config.yaml
rope_theta: 3780.0
rope_fraction: 1.0
attn_scale: 0.177
init: "normal"
init_std_o: 0.0167
dataset: "wikipedia_en"
Each number is 128 + 32 x the weight over its row's rms, rounded and kept within 0 to 255. Layers, rows and columns count from 0. Numbers have three digits each. The size before them is the row's rms in percent of the matrix's.

# q: layer 4 attention query, 64x64, rms 0.168, rows 0-63, columns 32-63
# k: layer 4 attention key, 32x64, rms 0.17, rows 0-31, columns 32-63
# v: layer 4 attention value, 32x64, rms 0.113, rows 0-31, columns 32-63
# o: layer 4 attention output (transposed), 64x64, rms 0.122, rows 0-63, columns 32-63
# gate: layer 4 MLP gate, 128x64, rms 0.172, rows 0-55, columns 32-63
# up: layer 4 MLP up, 128x64, rms 0.152, rows 0-55, columns 32-63
# down: layer 4 MLP down (transposed), 128x64, rms 0.148, rows 0-55, columns 32-63
q0 083:122092151092087155203146147082146086168125132162120068089049156123122144148133110130127152165133
q32 092:110088138177141133155116131102135113129137167158172133130175169101188118095154096143182115157152
k0 074:159131128153047095130118073109143124143123158102086220101141138159075178131132182163181134145115
q1 118:126169117130108075071124107159119153109102103070175121113120083093162127170107201068113167123135
q33 090:160145082102147115107149122153128162164134085077104167149095108136044158196091169091115143085122
k1 097:126150128139169084092117099105119165116080062149129144132159098113163119171119116104079130127135
q2 121:133129146148074075107168098155104108107111115071191150107149124157172145138095161088141188133108
q34 071:134116140206108113062151117191082106082120113107153118212127145132138149152100095068154096113151
k2 098:135133077143164136112167039101104151147041107145122146187129133096136128186118121124125174135146
q3 104:121151085123152183157156148098130150109208161191093144106100143126110094128134025191164082085147
q35 100:142095152032165184211164136154128089125149127198122102080131151129133101106090107110154084095092
k3 091:105192129172094151124096122136149136175153158169167117127100146158081139178209087172139124099125
q4 095:139092126152137166196125142162052092142132151162110029076145147162097142118142170107155123117091
q36 102:091111135087189157116133135134114129112102143147103075146139156156160133093172030119157068097105
k4 085:103116073118119117158078112072101093136114138152129108193092138165128125106149148139141192143162
q5 077:093127110185140073170148100114066095040111129152147125109171130132147087154100112119115091151080
q37 083:131071133039140161132130126106112151093182113136137072097156136142081165099146056097159094072133
k5 087:102115124189101094090090102048056079152092140157117176135113117121100126118195146154095174143156
q6 100:138167126044097123131150158122178102189125157084139097095133183106111163124202124168140120122105
q38 108:147167148144124087104176137133167101160104125078115140190125120105131100160126093129094170221146
k6 105:175203110087135109103162155172148140154110077146108140064195121058163117152120095129117128086111
q7 108:106167112167121104053149111128143189151127104105215143092184140100170107160089100106138172112129
q39 094:187145145156060110122134159158144124158127138101131196114128105108090168147070182148128183194083
k7 064:139186144135140123103115099131135167166101112193187084090117115094140153157133130125100116107178
q8 090:120208111186071110126074159138118127108121134159115131165141173069144134112087147077147119144114
q40 098:118128101076118116111119092144130178073110167102122113132177110155105170120153109117135114095066
k8 118:104087168100171133176037130129105170123141082173136148127163112108107140164180138120145141115094
q9 189:123091107123128152156133143106082112107166171154068072159116170182097138112185079121133116125105
q41 174:064100149117131168184105147141113093092133146153126080106139181118136100083172105125166130125130
k9 054:119116118075182101079115125163114111095088054118163098155177130137144127133134142073191107126102
q10 106:149141113091094135117113116107158104107137153110123131109075101131178150143094093152173106202140
q42 079:117141091113114089151118147153179152080155201160092146070140147122156134100116122128201131046096
k10 092:112101093143101144167121116103115073139135129133142138147154211109092110190215153082107174167131
q11 121:127187103123127123124157155130114083151171120120118125134089149166071095129086103121070094119159
q43 097:113148154138124151126118209108136117162153086138159092093108160117118087149125136153095125207131
k11 101:124082146127155168088141162114131145128134171093121132122125113167116141095107113136149071150157
q12 100:107122134111158128106062101163171105055105146160054121137152149071137062093193137186117101101116
q44 092:109154153150086064085137092108136139077055119121108094186165092165116123102121138149100090157077
k12 088:141118137126162106141162165169182112101175077146098121115150114091098184107148133208124117132147
q13 110:075168100183150170117147151093166138082083086128123091159127164068141119171134094133166118170140
q45 089:133122105171095089101086101179111136065131161138169175145115108126159113113119133088176166138115
k13 102:137124153112127135132128137139112089197136118130132089158038157090128126116109136115097145157132
q14 096:120109147182146153138103169102060123124114115140123103126148174117178097146128138109070149167148
q46 090:106122157098123085138110061086167185133116128177114116088179093098123066126162110161101178126165
k14 092:100161125123133118121125148111067105157176085125146155106103170125138125089091118089162162112149
q15 109:113121185146102174088195130130158142154154144107093104115111111144110094055153115144124110145122
q47 082:157145105151049146067161109149117148126130117107098127139065084134131147079104133191105076181145
k15 097:130121128188117203159192135115156099088135076149114142120110108124112158082132158115131108217086
q16 100:149103133146151185178139171104145120124180159206108095085166158164084070084136074185164114147126
q48 081:055124186121170134198103135144132086091106147151157094126171136133200150088154115143135116093179
k16 088:138111149105103137139121154132180094097131191098104118116081173120170147096179105183129122118116
q17 078:097101095121077179151110112125101141146156129116068091146065156134129177114151122174102114134153
q49 076:074075125172136139173123118112116123124122135168102143132140182130169094115103098129165097068154
k17 066:171180105135110074170100138113161096151138151162087135135156136133039128152114136098132117153104
q18 081:102162131103140172057100085164094111180090145103138062120168115166118154122152120112136125135114
q50 087:076110126190150145126074113086161112112148146134127166126154142134202167115167093124152111066182
k18 072:094124082086130096139079095094148095090118163102139163169119130190103152117113165102159153174140
q19 094:121167140148096066076102111183148145099092166092183163179146095129162135122120184063159158113117
q51 092:157141125091113112074158169134143161137144141072191156142142124082102102157109156088156214154076
k19 097:136144180156188129123127143146142177102105093128136149100136101079172073166119128075144104130108
q20 096:161128211111134126113170108176150156113090132127177168114187077118146056144116136144209118096098
q52 083:120136072089172118113108143156119175106162120122159152071160144053178073071118110069139116076122
k20 098:087164147141135115140066064100130156155119110129142111105124148177099162110144122083122136114145
q21 117:132195161106122082092138123149141073163112121058160171128138110132151130172103154075161158164103
q53 105:080116165183098131129125140146094095093118089108167171158133120122163120182095183072178177170150
k21 101:125107089126127112111126094129137160089072110088128160193114105090176111156117149102153153152133
q22 105:104143163113104133105118065109089156143108104090225165113150121116131100135134183139149195128174
q54 078:156113144175125097095144066145159156124144096146147159168173085145072197142140186136104151118145
k22 086:170158082143097088114050104086156168201058141165138179117102092160109181139145076145164144163081
q23 100:080105090169084156139112108129111193161148119147128099178155116049150079153117150086090152151155
q55 061:084173128116127111074137090186139118118078070113130140171098095144062130137108126101097142144068
k23 128:125126133098108151163122164172110075118121089176156120145127181114138169089128119090175151107111
q24 110:128115219155116152143140113201089117087117101090173049129137116133143131069174142126098167120107
q56 110:109102096112181155140114077124123157093111108174137075160106180154132167136151106064144114109163
k24 086:110180110112132102145081151095141109120116074173125122196187124113112133119137154129131181124068
q25 070:118145092187116098068162091081093152134117116106162139192128073119152134167100116086124093186117
q57 062:111130128118145138166129131114127090153068097126182184176137086076131150190106137124111166098128
k25 213:144158151155138098075129103116123165171103084111152177142154072099153114139082129121083140139134
q26 099:159167136095114196087191066116121118156120106154098174151120173161066147125143114159137146153122
q58 104:151124144106158161115055134087116108141140111176192125132187179155101120147101103118148138149129
k26 098:107180167121160153137137182108210137189128113096177133094098089131122108179176142118066109083121
q27 103:153146190181166089147171176154116136128070122137114130109065136159156119146105064152163054130108
q59 096:188147135198160101164090128111205105156139127134125144126102117195141159121133077208159064128101
k27 103:124099142121109106111131078107130177133129104167121161145090116126122139142087155160097085133098
q28 109:121111134106135114173150098152136121096117096109138117177133179102122142060178142089142153146116
q60 087:102074187173142191104136191146075148154145128173129098113125169121143044099107110086114155143179
k28 099:138138086136136081093143141099127217112133127136124126118136122112132160128102111156192091081158
q29 114:137102136151092083137196131095183135153125099136151101176120147167091101149142196112118176168067
q61 098:149167158236134098119111126137133091096142130113128121168143137165108118051089136087152143091089
k29 110:114107143226200098130154116130154128152088072103149116125145189108140199143182128174099159098094
q30 098:169076135104174112118104148106188124087081096103137192114117074087157162147149117116192137174093
q62 099:132111081121120094131113071148122097073094137109137167139120130143120201169133121120160112128139
k30 097:086086101141147074148091118115151100140131132148140168131165110082124088124148158102136176132084
q31 103:114115150104082101106137089135126037139142102066166129089163155137139120178159175135091075195145
q63 107:154175084182133110100085115140137099053124175161098114176111104117167106136118151121158131152088
k31 104:139102118119139134101061139078127111131076118111161128115148134125118185079147150186114181104123
v0 111:160123094098104090125133133217159142124168133112048125153140078084157159101124141145093116144129
o0 120:137111076144067137111099182115093099125174118104132149133079149188091160150103109098138152090137
o32 094:095106105149137113092130120151174166178110120108114105120150130059104153086176124150159197155038
v1 091:161092155108074076126117140145157134140076119096142163139112087184183092149147110117164160111165
o1 107:116134099091130183109134187126112139054122105131167127117130085136064157147119105094083118144141
o33 097:166133117144061121127000091058126166117110151156135134105151171151203137130131125192127141126078
v2 100:092080117139115135119096107185097121124183190154152141104144131116136128155110110188092116090203
o2 100:137168083134155134123137146174137084104149097061097117155078156131098153097117121113143097074103
o34 093:129130114098089179099219114128133135098072104136138130111114117104123063122126099119161059146064
v3 097:076149105092100127136121080135185193090070117140120097139097165143155086133102106185127113109174
o3 102:085146122135194131136135163125120165165164080139084123127111129142107110108135149096124069127100
o35 091:103190070111124117124111113103118103146100126171151086144078091126115073099161057156152162110139
v4 095:128087140131139143165119112137094152143118065158073142152173086131132106133117149173138121095159
o4 107:156113077143104112197122111091101038122126109140120086120157156143059158119138141132176118125147
o36 091:077142134146107141062096150128068132163133069092145089126107162165115182107131130164112128160118
v5 099:103061150092116098152137129167116153143110125107129077084190167082135120148150113181107118066119
o5 108:162124130171122153106084105098137106168186177127112119116106134176167150104163107096118057127195
o37 086:146125116090103158168137122126101104056074136145080171190093099106080097164160127114145197148077
v6 099:113134104129096115128129079109078111114105097101063156096196128144126109132128158122154105158182
o6 105:116210057093123165129126100179100087126142146125103187133124130151142143083095115177110175167106
o38 101:134123161197067128097099148073148145077126107134166119078122125215146068130108151123089088131088
v7 106:171160094115100120150101093197091150101143109130181144069157055113148168125155137175168132141098
o7 119:108131165141105156092117205061110108106140123132185118163070144145143127125088131048099168168105
o39 083:160105103129121107107044185117179146140123123084113157092161169100132099131202117143128149126138
v8 109:154159127097152158151142157127095166136152158126132127121132134114097083102161150163073091120171
o8 121:110071087138153108118119150115139084202176123099107094085094138040164156108109144108158124112145
o40 089:122167113080191150168222103158073152123109133141107138134114099081135078110058110086117138131167
v9 102:100116140118147160140164149085107074093155165136104141144132094118129187071161123181144162123080
o9 106:138148115120094185087112119143191178083116117146117141173155136104128114197112089158086083086165
o41 105:100082113112195126138141151129115084161143086156074172125079131130127100114120140105178152152124
v10 110:060134111154130130079131110101234158146082161173123105131147083165128123076138160100134157095107
o10 124:148136151101131134108127089123157196117129151139118110161135155142024157112137127118174096105138
o42 088:105073106112170113093175096135132060168115160143155152132149134152155126143134171138110102138147
v11 096:134099067141161156136098074124142206151142146128103127099144107142147121145127127036149141118138
o11 098:135074111132098155147156101169142161080134135165086119148098134141055171121152064120116073117072
o43 095:170158104142180123153144140114109151143103097195111144077131128114150049125110144174124153115141
v12 100:141123112096134168139114180108069098148143132064149040157113092114129151150077130121103129124155
o12 103:152114120154179118106089098170150126097085124138151128141164167147221103156144126117063164110125
o44 089:128095091090053128113150143079113141064101148073135135150101163120102117128165130147150118134084
v13 090:110127077190089144105152093075096102149145126082159098149180144120150112134156105162162170123080
o13 096:119135136139161151098123066127137129073123093116150193122123126141117158119121139167069142179071
o45 083:094050103139123114168136152176143063139151165128077144114104150137085167122177136146205133104168
v14 108:087153127086130095115120209141106114158199055163092110175099099122136160096124091116149124104172
o14 106:097153134132106190142066147127177125050130113098136152114159126137207144155088114178181179123119
o46 105:099137103126101106048127125124109159133133096121150079133110136168112186101157097166085084163093
v15 095:116127117131124207114106122150151089157188071146127129174091122128116042124091137149130115140138
o15 099:121076129171114127112092115164123130141133086123158102102143102130114134125131175123097167126136
o47 080:088148089086156105080179106167127134139154143097079084165102145067143104085083092108140110166146
v16 101:085141209112176107137160125100066150177101128129117127163158150102142204151108194128127109046055
o16 111:116093102126102142133143133148102149148146183151135083087155144175171128116134051115172110127115
o48 086:139125161151115117128050113104147094087159112110156101156102115117039118168146135107134080100109
v17 094:143147179160109152155076119168126125111131184113108115108111162163151110093127066148053088142126
o17 099:105128095139130080132087129101146080128149143102176151100164115187153157142112214112138154092178
o49 097:132160170192087062138089154075184144127119165086156133152132120168101173174158162152124116162092
v18 089:142137167130132081125152111111116115136139195138176149161095143113116111135083122098148144101124
o18 105:144122159129153084166199117155107113144093080166143146135143189138067133119102160123126119131143
o50 085:184145120142144156100048111091146161095142134133096090102121046102207115124108076097143122118139
v19 099:143177127167157096156120124172076142170074106122109165138177141139089108076143100072107132133189
o19 109:110189186134112110153079143124104101125114129119139128116058102112084119157082183125133167118106
o51 089:125108121154159128104143097170169134165121128166165066110175141175142138080161169138116073159189
v20 100:132088115150115127137146130114113113146176135111090168111090165122184115080189131106097128103048
o20 109:133132131143100157066096150129123021081156101129124106128153111176132193101142150137118161088161
o52 096:119101097117145075180154055112146117156126181122171133104193087102104178118129126140154079174067
v21 097:147142125146131164063127132092099131061107146208139104080138081121110105144145131160130102128104
o21 094:066114081172110140126096143170116140193109085190180139134117137095096158118128183110114158130153
o53 101:182103120171110143165073127096138143067134209160112180126117121120181096127181127131140138112097
v22 094:128112067109155103138063180149147126119082135151058139086077140053164145134093156116194129107155
o22 115:127152165185105097151081077072155140173143175167153168133072113186112131121110134118103070098134
o54 077:137117140108158189119120110146127120146137055108125079112151121085087180156105162110089185149120
v23 117:191149150129180145160136181126179096122110107129140131094087152104111157077118143086145134071164
o23 129:177110118102131116122090180096146104180111132179073142107130092101150101142073128187139154118101
o55 101:132126152136133160184174084135059132093174102112121118112120100139202090162101137126116108115199
v24 102:077128084147056108111118127133117109136111145109117123173101073133120154226124155142160123146167
o24 112:065150158173154109067153111194130137139131106097184108123100159119055161094151142148125073205124
o56 089:135148151116079155153158131113110142165104172135076127117091139100158113156117141140154209076157
v25 098:134138131165159104158113094100176109126092159152168130174200105068115154106133131106078120152153
o25 108:140096140138107106104138109094114173107095114119057152174104106149130129074083137123103123086091
o57 082:141073082193150192120135146091158084138131156143122156127117159167099101068130153086102142148165
v26 100:142145157132096132202174118068099104158127159249141069074184154153106137110133127065136133131122
o26 109:123158159064141107187195124136168095128091131156095126112171135104202155106139151148170198149161
o58 085:184118114218139122157090121112099103086138145149152130116115121091053064150193174078107120122142
v27 108:176064120114152082143133107150183129115123140126163136146067185128112146174131098107127144147175
o27 110:150095122170159100191164159116135146146105147088151138112138073141160150081117139154118132101091
o59 099:122155140107117134122058122112099077167107117115135108162078119208162178173148121175105125096206
v28 097:111063138121037055129108102130121116094164127120090142092149167120113185127120171094162165164115
o28 106:156155169137165125134213132159133160137186114111137157149076165111071157151158086070163127136058
o60 086:085104151095143167128128115179104138133164111112097158116179119084141121151078168096122183103165
v29 094:081096145115126125139126194097156153145138117159135145132124126147135143056128173153019162139174
o29 112:173180105152130137069123105120158084177165088153162107150136116067201168104098070098150091126120
o61 076:122124149120114150207141138169148129083159123130096117127114142068103054126109193104170132116167
v30 091:123102111067096187095111163158062182140165101150140190143159151167123195189105061113123142153133
o30 096:132158148154071166123180125157143106082045113113124141161113141118156100115100110079110080078088
o62 085:135122125094068095125079075110113175137165173149143116138108131186112174114108117170161170156163
v31 103:076149177185088208120096086161123080139138134106117207194094171126149156066131123120183119124188
o31 115:065137132110157148110119101165157140148132111069234134093131185156097102157181139113138099147138
o63 087:092148184128116111167137127125095153134126165103087099143144106085114183067128120180129110186133
gate0 098:196136175101138183145075087091195120178087145161114171127107053119116111089116136201145127152157
up0 101:163095119065176107144156139071149113140130150048073134135197156119144157130153116084094093117097
down0 100:113197130188134112152083103142150114151147127096210161119131141129131162143087174123126104168130
gate1 118:107108101089123133136099141153129179125159082114102153080141066129118151144095100175145101166060
up1 107:141116161115098188201127210108143082139099076132185092130120145152128105082132145172150140095121
down1 104:137129096194115118119206118145097130134103119161126145154134116151080132137100147092151087153097
gate2 100:119108165129136152072085130115055161138123102159163115129116118107142124137151113115160123160193
up2 101:120102119131112097140146143085124137206132112072063156125094122111167091124094165088176096128146
down2 099:124119109138071113200066072122146156084138124081091106148138112124118185121083154108112104158147
gate3 101:175168098112153136089116125125117144138137162132133141118176102139186097118140085164158180162124
up3 104:168178150096085168103106161087175106117084151096163086120099139154087094112097137073183099153199
down3 102:136136183089140084136167171127116144160150103077154167168156101095118084127175127142160143177053
gate4 094:090171104168109154094077098181159150154118146134146090138178060117110149150087116135130065091180
up4 102:097117117129157143141176163186186134129146162104142098137197171107127147153142085154067141127089
down4 102:171146128130159123125162092083138106071107149184142153115114151064158172123095160138124126136146
gate5 105:181057097084151109101100089124171157146133124125117143131080132061149135082050187094130121162110
up5 101:139170134102118073116147093118086082160077150142153186121085158162146143075110110058121150134160
down5 104:115131139113131133125112144143110090148089123132112119109072148087200119093192127106184163109089
gate6 098:183175110161117142116134114151130167118185124139108125129158154075136072129090175125058168162073
up6 100:212098131120162114183133117181162097088148142077125173172136087129109107116162153211060111102092
down6 097:097172103085109091142157098136140113072163122138141127110088128095085158105169195180145213172066
gate7 097:144085162182179102132154174079115179153067152108070121171109103101154142182132128026132178091145
up7 097:193094105087140092209089183146146110107116134095086103156155148125125154154068209139158166158130
down7 102:072174158164169111061067153102082136147170156136171171139185145170115107136131143143136105085151
gate8 090:179141096095124133076140156150145117171128133061178098106170140167120120126112144141164133174123
up8 106:057129147075100170114107081112137100169132113167107123153129108121145185147111146155076156134104
down8 107:137160208135123092146046089116163126115149138150201166118078082141086092124170136140113090137097
gate9 092:120117156164141208083030145143106109150118187127144163095191078107099121153123110079137144130151
up9 101:068104180117151143157161138132111098147198129170150167140189133123123088119149137110155107167167
down9 102:102116150121128147117134157156127106112128086127039148110130137141146048182166148079176161115163
gate10 103:195125150079098121135114121091128102086075111119117110130161064070131128087095173181124155131123
up10 101:122125063128161107112117143105076121111148120085080114120166143096139111157130140146131119139166
down10 097:112103134094176107109099130076133189157135130152131104149128157196142144135123099127120040158144
gate11 090:153125110123109082112156138067096082072120195166141117094178122090139139077095145031149136101144
up11 097:105086083203116191038164102083144165125114126102072130130189122152126141135109087150087127117112
down11 095:130074192130140174110085155138174170177074099118158118137134150115121068117053137121133099167130
gate12 099:124092115120072064164106147100140155132091098129135109101100110120226087114128186146126217162172
up12 099:096174141082110080120153124146093096136128143099161105139172145092167100140143118139155152173093
down12 102:094115136160187120049113135134108113102081091138171134159141160094047100156135112047116115138187
gate13 087:121098035092107085123105104093171145110106186119161181103118095073159128162116146170158148152092
up13 092:154085155157132073136109106110131138062148144145108166145161124150164117116116120125123080134095
down13 096:105145170147165095135085152132120084114102027143164110098113112064138111140155102117066121146140
gate14 124:122134190169093129083147149163133134134098123108157176091144078090195085145112143138081111150171
up14 108:116135064118162070146095102151158106059152128167133097133127141158060149130142153111118118081082
down14 097:130093176145134121095095164107139133099074138130138204092124096083180095164095176156137192171172
gate15 100:148062141087126153105149174120154166179072048164140115162134130117137166070141094095089141129160
up15 106:083153159136153059189136090085162212085093160109111155182145118127124139140100146150159110146123
down15 104:130125095180159153126147137097150131136117085115084116090160126136171182139093153072130092152170
gate16 106:132113159054174117124133147104143147114096103163107119146102060124202103139110155136084170123117
up16 108:104104070159095050131097131129156110113084113115167164140102153107113119096056159088139107119074
down16 113:129102173107132082126209127134095139116117149102163167103078133118106137133153106105100107095130
gate17 093:162149115042155101088108151064105102064137096188178103104117138148147119149119147162071159128113
up17 095:156099134080170123116137123091128131059167124096114100073131120122132114095081083156063161102099
down17 094:128108117150152089171148094125123124146168096121176146203087138126156080103140169082191087104090
gate18 097:175107141124168121054169084193160150116148113139086157097081142106157177097152151158106143127162
up18 106:109093104076212174130110163198142077166180156110110112136154127139187139142127109114179104141146
down18 109:136151184143085134084135137147185075124106119137164176101146131094097164109159184133109180110137
gate19 108:137174091156105111166124093104137079141117125173133155110144144138102130141101197090114098119177
up19 099:142131099060093104150143159103101179087143143100113088172094104095099126053120104078101149139123
down19 096:152126107133097176055183098159163128129129059139091122075104174039178115171153142114090099104137
gate20 100:152127136109164117077149114120164137156077092145091141092165149089140114172139106133154145138132
up20 100:147181150129069163113147167147197116167111145102114145107103114180181175106104171164144144101156
down20 101:106164141155152116051097127113153126153099092147075144095120134082178141190109097176127237157120
gate21 089:126130126150192122165094172117128134112124073198165144136138117183171071163118095176092137118172
up21 093:116151107179151101143154170095166102129103157140109155123085094133178116160127120077097141096134
down21 090:174090113146152129104121175145130148098132167114132163161126122187074120137191146057137117163117
gate22 103:144123186147094115068096145165117135120101123166078147136141125182155171149109116097066180135096
up22 100:142091116152138152129145084098093127121123146075056091157141127162179144100133154079125119072101
down22 102:168090132114140106146174190111153185087149091161146202126145145096107169083185141130146145203154
gate23 099:076125216093138126093118198130141108184130166161195138148092083121183161096089184146149117164113
up23 100:130140094150172122132142102069094129132144123121157117197114070117171135114096186199141151116124
down23 099:081093047102107172145065129148063129112144121162115078146164109155087149124111156153140108127100
gate24 104:127147169168151143168140136108089127144135076192098140175141100131123116100081107119151158089113
up24 102:141107142104052078118116149147109117178078121133168145100163084106161068076106094079138086095122
down24 102:098137120122129173136069114222110139153115142143158133134077127104160172164105124182130168122162
gate25 099:192158068163127141120147154130075167147142108143126144099136092119152154101143151121113090160182
up25 091:066140141135113150075123102168183138119194174118168116160179168092169076136107116130155125128068
down25 093:070193124140092141171032147183153132121111090116141188116118152112147148121096146132140126150134
gate26 108:128112138090110132094109137108158105125102075072209201149141145143133156143137150147077153128134
up26 101:123144092147073147132110118158084089112126074115177173133135169101062114135135177097093209168157
down26 106:170103108122098093137141102134054135123125109174082120191130121144169097112139135161071135142146
gate27 103:173140149188100088152075145105179116141189103050135125098145098102120160130108197158115159103161
up27 096:150175075143131127102083062157084156135138082082107142098121107117116173145133100119073119133105
down27 095:129099102100138139133158138065129190121120091099135145125151108207059145132178133153129162125098
gate28 090:122149098140143156122190144178084140157157107095152072125094124073102133117148100161122101197148
up28 095:119123172091133165109183136141152107176098126103097109154127175097098057082139153166084140142063
down28 090:119150142139150100138090100047158085148122115159147177160140103159124127160125127080156136094174
gate29 106:146120148162074131144130062147095105162071172097156174132110100065112159097113116128115157154119
up29 097:159089111109135134093115119136132139142124153178129087138218082122087103185112090135141130145128
down29 102:076088150128146130174066157155128146125138097111168090075077163059152119126154122123173145082111
gate30 093:125150111121132117139154108099093109153117122118188155046107184105118142113089144105133148165110
up30 092:150176173193094128099171164135177116135143186112123142193088167090144131173109122141118200133135
down30 094:089135145102076150162115204105147097099167119123130205138141179135115092119142157121133209212165
gate31 094:142119116133143091132127105143157111106135089185169132167118143168156156110118150108184146146172
up31 098:139182147125052159134172121061138112104143127083117113111120108165145096156082150117080142104105
down31 098:145119108085147075138195108126113118138114114146129136108157114163163138098150076161110084118102
gate32 091:152096131129168161125133125152117169145099120131080157130126139145167203112181159127141095195165
up32 094:123134079156161138142160063070130158125121147126201067144175121135123162147099119121114104117082
down32 100:113157071113098113100068151130125109177151160110068152140124119075096100128119131128129209121175
gate33 108:176104127173142137189133111110076145145072142086127125086089182104177152136080129095143110150123
up33 105:169102136123151178104110148073085124152130130154109146112111124136145090150106050124092144118067
down33 103:178090109143146132209171140101122115125202052131166172118109133169129171169110158119144113154159
gate34 100:163101111114181157150152106136089142101176078104137199170185119100124149103136058134093139116157
up34 097:081118127119110204145091167117103160112074171145113113164067123186146085098150123094149132181146
down34 100:118103124171069108097131094132120137154115154134147140078173111071136104146195104134099169123114
gate35 102:141141113145087156131089134127102162184183122072115102101128066101161099141089127134086126132154
up35 099:134127105119151153101140132230141076126154143090136190074114119070162185116109093134187142118165
down35 099:106154127112125138056088133156113155200113103089101150076152082143164169101099096125046115109126
gate36 112:162114122098095140131082154130163191184097123143119119168075154105139071123113165101138115137189
up36 101:152100145075170145103116114124174129127121151108126107121092119129161138157127144062176138139076
down36 104:156066139170084111067147142127169084136126155136116162169138146145101050132098123139157097075182
gate37 095:126142123112113105091088196116146097116104111142138160074161112083131098195116141100117128136144
up37 109:093062131123192165106159146147138106104145139099123125155151103157157090139188147057132044157116
down37 107:133082128132093089171115135155178125103149153091182090141102148070168134077125182132112135095203
gate38 096:160114126199114159116104083134139117118138128140147151086124138121140210131086166132113065140131
up38 099:144095164080157113115113101079164151137128117138161158067186154119148156131148136128183143142204
down38 099:139128118103128106117125170134140166110102145179134144110121129123095125161044195127132217159150
gate39 106:168132105117094046124159175163125150105134081165137067136061108125118116127110125136101095124119
up39 096:164052119083156102086085152106106137193151140093095143122155185158126185136136164119115075137143
down39 097:181166145119048145175135119152134140115167147121115081110107106155124113087091089121162200153191
gate40 104:074136141136141099102144156134140086173105049197079101105104173123158121153130093087102104067086
up40 103:141112123109121165182149104106089085096195111116156177093146123118150225130120092133135135137143
down40 099:138127130105145148094090192133140128190180129142177124171085130108173066137134177132114156154109
gate41 087:176150157129088109126100163099116174149177110092085096157205139080152162085124112180145120172113
up41 098:194128118137199097074171090087140160164103101094123168189102138051111147161201146115072122116122
down41 099:097104114130123142139173055141180152122142154143170162103129168127176097158094124172111148104194
gate42 111:117170142125117099150142165138176068134089135116167136140123149081196098158130192083059122147155
up42 112:125118111084099122118121136120146134033131120124082128123120118124176106136100191110095115103157
down42 109:096137051127122119137147134144157149117108083177038136176161133173138191109159171158112106126120
gate43 090:154138111113173169089096099128169169118046078157106173167126100156126131161088096175123141128077
up43 097:111128114118106084167142144047148120145103140112158094163214127150131122101148112115126171193164
down43 099:088109104131146101114093174151157122069172109139135117073101151080165154130080126167131140084155
gate44 098:178181123107199133089104150136072109206138091088114111045076113127143062135144122142113120132117
up44 102:109097131112086116099070145174129155166063170141098090150129111074149122124125177103123073170143
down44 104:135143170109141168181130141176132168195110137146158137150190210148082146097164147150113134140151
gate45 099:183139185157118062121112154082104112138167124142118124068121151159137130154101212148132147164190
up45 099:167151091094142165123167171086096132096139181113134106108137136135151147152126115085190141177135
down45 102:126067099127133132152160121160159135105136161124110083125093153177018103127115156117136087150176
gate46 092:062169118104180109129093097156123092144133148115126150141142109115104139149166123137119183157108
up46 106:148136108096118155124117085121128109128118164130114101124127167123160139048096193137184086146175
down46 106:089147114157040132100122188131122171176150103105084120135090121119162146162187099084144132132176
gate47 099:082131173113178154139096148105138122168159104159189132151141053165164122165083103140112146157099
up47 096:121185119110142065141168179126143117131177138125134140156161184164123080149209137074089124157198
down47 096:179130131156113092134162115142162158134089090103186145120135158099127111145083142074114110111077
gate48 097:141133201127108065185177116114103120166165115096134145134144063157093091120130141147177162080162
up48 097:186105132141167218154073168131129139068152119130136130202129120137150144144134170154108125105140
down48 096:120097153189087126071132143166140155127112138097111126113134123055200130110145198105106120175148
gate49 102:127164148148124095114100155105198150135099085093113203087114112088133128199103101079132106099158
up49 103:156175160087094121113111078127173115156104164123126070149103084145163107089176139130125153175120
down49 107:127137113148077114140026160081127097183069137087132183112098124047168149154130115126149110091176
gate50 105:161142132089059139105126162101134085137108080183146145163100140139135102110069073097144108170180
up50 104:143094150084096097099086089083151094087105149140153122112127143117150140154137092183112150110083
down50 101:182112127159105155138124112086117106077169117090155140189106178139073100143120124063153155090192
gate51 096:119147147140132117118104148144099087181108095088109122145173105130117098116176120139150111135093
up51 102:116085138160138089175118203087107103164133120200085070153108100182120107146088153172144131086166
down51 101:181138140126157117116149146127162121116146137102103103093116124079212108072112165070158094128126
gate52 100:105134135123087139138143087151128189181209086139158137163128152083171095117127108155172166120167
up52 105:105067118102096134086147028130202083129128153122160139108167091117126163186112107149100083128083
down52 107:099092093152131130126169155125156175185127082132177145089103099130053090129134096122127101141120
gate53 091:078165135119180129136173136119162151086116155057152138142117139120176147140148096142131140160109
up53 099:121043114159109115049168143087229111147118160164132129130138145131118099131152154105137151114067
down53 091:158155158124115128144101140138131180097130100085109109146172055144189133140116155121111135169214
gate54 103:129140106150140135067133172040141165123094095170121163126073100190128129147127090153091097092110
up54 096:126087143118109197065119104093113109103099176143182214132152089148141158093115123135126118094081
down54 092:111162121142051174124166188192160113129169098102099135167063145140130052111144099155095141126208
gate55 092:206105126089111120088180124191152174121087099117155167138116111116133144126123075100097157103110
up55 095:121154173109122181135126184106206138109076093193181103152075092173165162123103135160105077111121
down55 094:140116102143135156142186099146093168133132086102108103146142098156067115114154134120104189170116